{"num_hidden_layers": 10, "hidden_size": 128, "num_attention_heads": 4, "num_key_value_heads": 4, "head_dim": 32, "intermediate_size": 512, "vocab_size": 8192, "hidden_act": "tanh_gelu", "norm": "layernorm", "norm_place": "pre", "norm_eps": 1e-06, "positions": "learned", "qk_norm": false, "attn_scale": 0.177, "bias": "qkv", "tie_word_embeddings": true, "parallel_block": false, "init": "normal", "init_std_qkv": 0.0442, "init_std_o": 0.00985, "init_std_up": 0.0442, "init_std_down": 0.00985, "optimizer": "ademamix", "learning_rate": 0.000997, "beta1": 0.9, "weight_decay": 0.19, "lr_head": 0.00711, "max_grad_norm": 1.0, "warmup_steps": 500, "schedule": "wsd", "decay_fraction": 0.737, "decay_shape": "linear", "final_lr_fraction": 0.1, "batch_tokens": 32768, "max_seq_len": 1024, "doc_mask": true, "z_loss": 1e-05, "train_tokens": 181400000, "max_steps": 5536, "dataset": "wikipedia_en"}
Each number is 200 + 20 x the weight over the matrix's rms, rounded and kept within 0 to 999. Layers, rows and columns count from 0.

# layer 7 MLP up, 512x128, rms 0.0957, rows 324-336, columns 0-127
201,225,216,182,201,186,175,196,203,193,152,201,194,170,227,211,217,205,207,196,209,186,206,201,156,198,204,268,237,158,171,207,197,158,185,215,179,232,238,182,213,221,193,190,221,213,169,189,186,202,221,164,228,194,218,209,209,218,206,196,155,184,201,170,237,165,213,175,161,231,207,201,216,182,213,215,208,237,211,195,193,184,204,199,205,222,211,182,214,246,148,226,162,225,170,239,208,193,174,226,197,222,210,189,199,206,175,209,182,211,172,177,185,200,191,206,187,208,230,148,224,207,244,217,169,188,192,190
220,189,198,212,220,213,210,178,210,173,223,215,206,200,178,192,199,170,237,209,231,217,218,228,179,215,180,220,196,186,209,179,171,207,215,220,178,227,198,237,190,185,228,198,209,167,186,249,195,181,221,214,165,183,199,199,206,215,221,197,227,250,170,203,196,205,180,215,199,192,203,184,180,171,176,203,227,201,193,183,213,191,180,203,204,189,205,206,175,205,182,228,197,231,197,196,206,214,196,200,207,210,180,227,175,151,149,200,206,219,206,187,201,177,215,210,192,180,178,182,224,202,210,182,184,218,205,187
203,188,180,179,179,191,243,176,204,202,216,202,213,173,191,210,202,221,180,168,193,206,206,204,187,161,202,206,167,192,221,214,200,252,179,206,219,204,192,212,231,209,230,211,196,191,187,222,193,200,221,228,184,213,177,190,151,216,227,185,227,232,220,208,203,191,215,165,226,200,189,192,208,207,216,194,190,186,178,190,199,183,175,184,177,214,210,173,193,172,202,210,180,182,220,196,192,159,195,238,210,167,181,171,196,205,226,177,178,202,210,179,186,164,226,203,207,210,216,177,188,181,201,168,233,201,202,241
188,218,180,175,202,252,225,197,200,200,202,189,230,167,198,196,191,208,228,203,198,214,183,261,188,213,176,167,209,206,176,187,217,237,186,200,171,180,229,212,255,189,174,213,215,207,185,202,191,223,191,197,201,213,243,211,219,194,200,200,187,225,204,193,245,219,148,206,162,200,188,148,187,225,205,216,151,166,170,165,202,218,203,213,204,218,236,203,178,227,199,202,222,220,184,176,180,197,198,212,200,213,188,213,181,165,195,178,209,213,166,202,187,208,222,196,204,250,181,212,213,191,189,219,202,177,185,211
204,163,215,183,217,186,191,231,186,184,190,204,242,191,186,201,199,213,212,175,199,230,228,192,205,199,206,202,200,211,195,222,207,210,190,187,203,198,193,203,204,227,198,221,217,207,162,213,181,198,225,198,227,195,203,190,216,235,212,162,210,215,199,207,187,183,208,180,209,184,182,165,225,176,156,180,199,195,165,200,173,173,187,209,203,196,210,183,191,202,198,201,203,233,196,198,213,183,204,228,236,213,192,195,209,174,166,195,197,173,165,209,190,190,206,200,188,194,233,213,220,209,188,195,200,179,214,228
181,185,230,202,222,183,212,196,202,155,187,205,233,171,252,200,227,264,208,218,217,220,171,223,173,199,202,199,230,209,203,200,184,168,168,194,208,184,183,171,194,263,199,202,202,199,223,176,207,208,204,207,161,218,205,209,176,190,197,182,208,215,173,169,228,197,211,202,228,138,199,220,204,201,195,217,215,180,204,187,202,174,205,223,173,194,232,201,191,223,177,196,197,192,188,222,189,185,194,216,231,182,198,197,165,233,207,188,191,192,206,190,192,206,221,200,199,211,188,198,186,202,223,181,166,226,195,187
207,208,213,193,175,194,209,196,165,186,212,217,206,200,190,169,189,190,189,219,200,196,245,192,174,236,219,184,188,185,172,213,204,221,196,207,233,218,196,185,155,195,187,200,212,227,211,203,188,241,204,196,210,212,200,208,185,190,201,208,197,209,176,178,234,191,213,195,210,212,204,167,204,207,198,209,218,180,221,217,214,171,198,186,193,211,206,206,201,213,213,244,218,219,190,182,201,201,190,219,199,163,165,215,226,221,194,196,200,177,195,217,214,156,201,207,212,183,215,190,235,196,200,190,192,195,193,172
201,207,180,183,147,210,205,191,205,168,206,177,229,227,236,222,182,210,233,193,205,186,175,205,173,196,212,213,205,179,165,196,165,218,176,216,162,210,174,207,259,191,202,221,203,186,208,203,184,214,199,217,193,198,199,196,212,226,202,157,164,210,217,193,176,225,189,180,191,201,204,206,188,231,214,174,198,190,207,200,204,207,199,195,243,212,208,206,242,198,194,208,168,178,197,193,233,210,185,241,156,207,202,193,191,178,165,180,206,231,181,194,208,197,201,182,200,203,228,204,186,209,197,182,223,199,218,152
153,168,218,153,183,222,209,190,203,156,220,193,224,215,216,197,174,186,169,218,222,181,229,208,193,196,200,238,192,129,213,237,175,222,167,174,234,190,192,228,216,195,188,195,187,183,214,226,194,210,238,194,135,192,182,201,225,267,213,202,177,226,192,232,224,176,216,197,206,211,188,201,210,209,157,182,233,184,185,193,200,180,201,223,247,202,243,197,216,197,178,193,199,187,205,224,218,166,169,216,225,183,218,228,224,181,205,145,218,212,207,180,216,168,169,175,197,187,184,231,182,178,220,189,188,206,211,187
193,186,204,179,206,219,219,209,183,177,214,178,214,235,225,219,191,203,226,169,178,171,185,201,196,168,202,206,226,194,193,198,187,167,208,154,178,202,230,239,204,204,218,212,205,210,202,226,187,215,210,188,166,203,187,202,179,224,223,232,224,213,204,189,209,208,203,193,195,230,184,191,198,174,165,190,222,194,188,221,196,202,191,207,173,190,198,201,215,208,223,173,177,173,185,214,205,188,230,194,235,237,191,188,204,153,171,191,186,191,196,195,185,181,193,215,221,213,214,184,208,209,190,197,209,188,172,211
204,178,191,218,176,187,212,194,195,188,194,185,231,204,230,221,194,224,176,232,234,174,192,227,179,230,189,199,237,183,163,183,203,153,177,192,182,231,203,251,212,222,196,224,228,228,210,193,215,204,221,210,218,176,187,199,214,230,203,178,215,195,172,175,228,193,168,165,222,193,205,238,205,214,152,218,198,183,178,216,190,163,196,198,184,188,222,215,185,189,206,227,195,216,212,231,165,178,231,205,184,198,204,199,219,211,186,202,175,195,165,149,210,127,197,199,222,219,188,201,194,214,233,222,215,187,203,195
203,218,183,220,209,184,169,169,210,215,177,208,211,169,232,174,167,186,197,201,199,204,206,183,198,213,223,217,212,186,169,208,219,235,213,149,212,176,201,176,204,203,203,168,185,172,177,206,205,201,218,208,184,200,234,218,216,228,204,206,143,229,176,198,186,176,178,200,225,178,189,206,199,210,193,196,254,228,186,196,162,202,180,176,190,205,221,200,166,191,236,189,200,211,194,194,211,213,225,195,249,237,194,224,187,214,197,186,210,212,193,179,195,187,204,206,190,213,248,176,186,204,201,187,176,204,187,197
172,196,214,189,173,219,204,200,189,184,210,184,205,219,202,194,168,185,188,192,235,191,198,224,165,208,205,216,225,188,211,227,213,216,181,214,199,230,234,232,177,212,211,190,200,225,207,204,212,210,218,208,186,192,189,206,216,235,216,187,204,215,192,181,212,190,197,185,227,201,190,193,201,221,132,182,209,224,218,176,213,159,222,155,163,196,210,234,218,207,168,193,205,222,183,210,213,191,181,202,238,177,170,218,191,189,209,174,188,157,198,181,210,213,210,212,204,192,181,190,171,188,208,184,190,196,229,177
# layer 7 MLP down (transposed), 512x128, rms 0.0892, rows 324-336, columns 0-127
200,219,221,184,214,215,214,195,182,255,251,200,163,211,212,196,216,157,173,191,207,182,240,177,144,202,192,210,214,211,220,200,197,174,212,259,230,194,204,187,211,185,238,200,244,200,194,174,233,166,211,237,222,226,205,197,190,183,164,176,178,234,189,187,195,226,188,173,218,245,215,192,190,188,192,215,220,213,202,182,232,161,189,196,206,180,219,177,194,259,178,204,189,172,159,208,181,172,214,135,202,192,158,200,222,181,218,179,154,206,212,220,189,209,214,208,220,228,199,167,189,236,195,215,165,197,214,190
228,193,208,173,195,170,183,179,185,197,183,193,207,170,175,186,170,187,198,206,154,169,168,207,223,203,192,172,189,177,189,198,194,209,188,185,209,233,213,188,199,220,229,203,221,197,209,207,196,215,200,193,233,194,201,175,198,233,183,163,206,179,219,207,181,204,203,221,211,209,221,206,223,229,217,225,171,195,204,235,210,210,200,184,213,195,222,216,238,156,175,212,165,227,200,189,232,206,189,230,184,197,178,195,252,237,233,220,199,197,227,232,209,215,179,191,206,178,201,180,209,168,216,169,199,195,218,203
192,207,207,215,176,178,188,202,175,248,208,174,188,188,226,180,198,195,217,203,168,162,189,197,182,203,197,204,212,208,198,202,184,201,202,187,197,210,167,205,211,218,239,199,200,185,213,217,216,185,217,192,216,180,184,184,241,201,192,191,208,244,210,177,185,191,170,188,225,208,214,176,196,201,193,234,177,189,193,197,189,188,221,235,218,201,211,176,197,184,196,199,188,185,173,166,204,223,240,211,165,208,199,203,227,201,205,195,205,198,187,210,173,237,240,237,236,196,226,193,223,213,154,187,205,184,175,189
154,219,222,208,198,222,215,223,197,226,165,160,223,204,212,225,205,231,198,271,200,197,240,172,152,200,229,190,181,185,209,222,193,190,226,173,192,210,185,203,212,212,204,181,156,183,222,208,189,204,191,191,193,203,194,201,206,204,204,207,207,194,215,205,204,178,200,199,208,177,205,200,197,176,202,158,198,199,227,201,169,193,163,210,198,212,223,231,202,213,172,162,206,181,208,188,185,176,211,191,205,170,215,205,233,184,207,218,208,198,183,176,254,175,172,183,192,149,191,236,213,237,190,188,218,215,248,174
199,224,183,228,182,186,189,258,200,185,180,189,248,185,183,227,195,214,185,205,196,200,220,227,197,196,227,210,208,211,199,195,200,181,211,151,168,181,191,194,180,208,239,214,182,209,236,199,206,176,178,196,191,208,206,194,202,188,207,182,218,212,208,236,181,181,209,224,206,211,219,190,180,201,197,217,182,222,202,195,171,225,191,182,190,203,178,188,204,195,206,195,187,208,193,211,200,214,182,224,151,196,209,198,207,223,181,200,204,185,219,195,188,218,189,201,201,197,211,195,191,215,180,191,180,213,213,176
204,193,199,204,240,189,188,172,211,193,207,188,178,211,212,202,202,174,186,206,198,222,233,174,191,196,196,195,241,215,203,192,187,189,196,232,196,251,194,219,233,200,180,161,181,203,200,185,207,211,179,180,187,204,183,205,223,188,190,185,242,198,198,179,235,198,184,234,178,190,179,195,198,216,186,176,205,227,197,187,228,222,193,187,198,246,210,165,191,175,200,208,216,211,195,157,225,195,204,164,229,169,203,199,218,167,188,212,183,181,213,215,196,193,175,222,204,200,204,206,183,194,183,230,209,215,217,210
192,185,206,191,226,217,191,216,228,216,181,173,215,209,204,216,223,201,235,162,183,215,180,200,184,183,177,183,212,219,219,169,206,218,201,213,171,183,212,207,192,189,214,229,186,171,191,181,206,176,192,190,223,178,226,189,197,223,226,177,189,190,187,189,203,209,211,177,174,199,227,211,232,181,183,208,197,213,179,192,188,195,192,177,213,199,191,210,217,218,173,186,215,220,168,184,219,206,192,190,237,204,234,209,175,184,217,184,230,193,167,226,186,166,174,235,206,201,194,205,189,265,216,203,207,210,194,226
186,215,204,218,178,203,241,171,193,207,204,215,203,221,170,188,204,219,198,244,207,191,253,196,221,191,211,224,188,221,248,196,210,184,206,209,196,170,177,183,232,220,237,194,174,192,185,169,196,191,200,159,213,178,172,204,196,197,211,218,197,184,177,204,210,204,212,167,199,214,197,237,221,200,236,212,195,202,224,172,194,182,190,164,200,204,197,210,185,238,159,216,218,176,179,209,217,191,188,206,219,189,182,197,235,219,223,194,213,189,179,189,222,216,181,207,214,212,163,211,186,197,205,159,201,212,177,188
197,199,195,220,204,218,197,167,185,212,206,219,235,203,193,197,191,180,158,206,158,164,191,193,156,188,213,184,170,179,184,204,196,230,234,180,164,175,225,175,224,203,171,216,195,161,156,168,206,214,189,258,221,177,215,212,222,234,204,180,168,222,209,236,206,191,201,223,215,213,198,217,220,172,206,232,190,212,231,198,147,185,248,162,231,202,188,205,205,183,175,182,199,178,230,197,195,259,188,269,205,194,198,210,181,221,219,209,190,184,236,187,159,183,207,191,217,245,191,236,195,216,193,210,192,167,165,238
198,212,203,173,180,198,195,178,233,204,195,190,231,222,230,196,229,199,216,188,214,200,209,172,201,167,173,186,251,205,231,217,184,190,211,180,208,230,179,216,180,211,202,230,226,213,167,197,201,168,233,198,172,184,200,202,193,201,211,187,220,171,202,165,186,257,221,204,203,170,175,171,184,227,189,197,209,229,189,204,194,219,182,205,204,235,192,192,208,198,211,221,199,195,171,181,218,208,182,191,200,186,219,215,146,193,220,192,183,193,198,225,189,214,187,213,212,196,217,220,206,193,177,171,195,203,199,180
223,199,201,186,188,205,191,212,197,182,200,192,167,210,200,176,233,205,219,262,208,208,217,186,203,172,173,165,201,209,187,190,149,196,227,204,201,217,222,184,178,208,164,197,159,179,203,195,205,195,239,239,196,226,204,169,203,177,190,226,214,220,176,228,223,148,203,219,199,218,204,187,173,218,161,197,208,203,208,210,200,206,192,198,187,198,166,202,202,218,186,209,214,225,211,192,205,209,179,207,208,209,194,188,174,142,205,190,218,209,236,248,216,194,192,190,188,212,194,212,216,242,190,233,206,197,225,158
202,185,148,192,231,207,190,171,181,283,173,168,214,189,194,206,186,192,192,183,190,176,220,184,155,210,175,204,189,197,206,210,191,232,189,229,202,214,213,211,207,230,203,201,157,213,198,190,208,226,197,194,184,225,188,221,203,206,217,205,197,222,184,193,176,249,187,189,204,171,181,180,205,184,212,205,204,193,193,193,223,208,200,203,157,204,225,189,207,213,202,185,197,198,197,174,224,185,204,199,189,211,200,219,200,215,201,202,191,203,197,210,216,193,191,206,224,210,225,206,192,194,194,206,219,185,226,189
221,177,214,197,197,198,219,209,188,201,175,192,228,184,206,178,216,194,215,191,192,235,193,188,199,179,194,200,201,247,181,166,205,178,192,223,200,214,225,202,210,187,167,218,213,218,194,181,177,194,184,207,234,191,189,183,198,193,211,197,167,212,221,196,189,191,216,190,182,228,182,194,201,217,187,248,209,156,216,230,168,214,210,211,198,199,190,194,176,189,224,169,210,241,216,179,211,188,210,232,189,170,178,200,181,249,175,188,225,201,191,216,194,197,159,186,208,196,205,209,217,194,198,229,259,179,193,217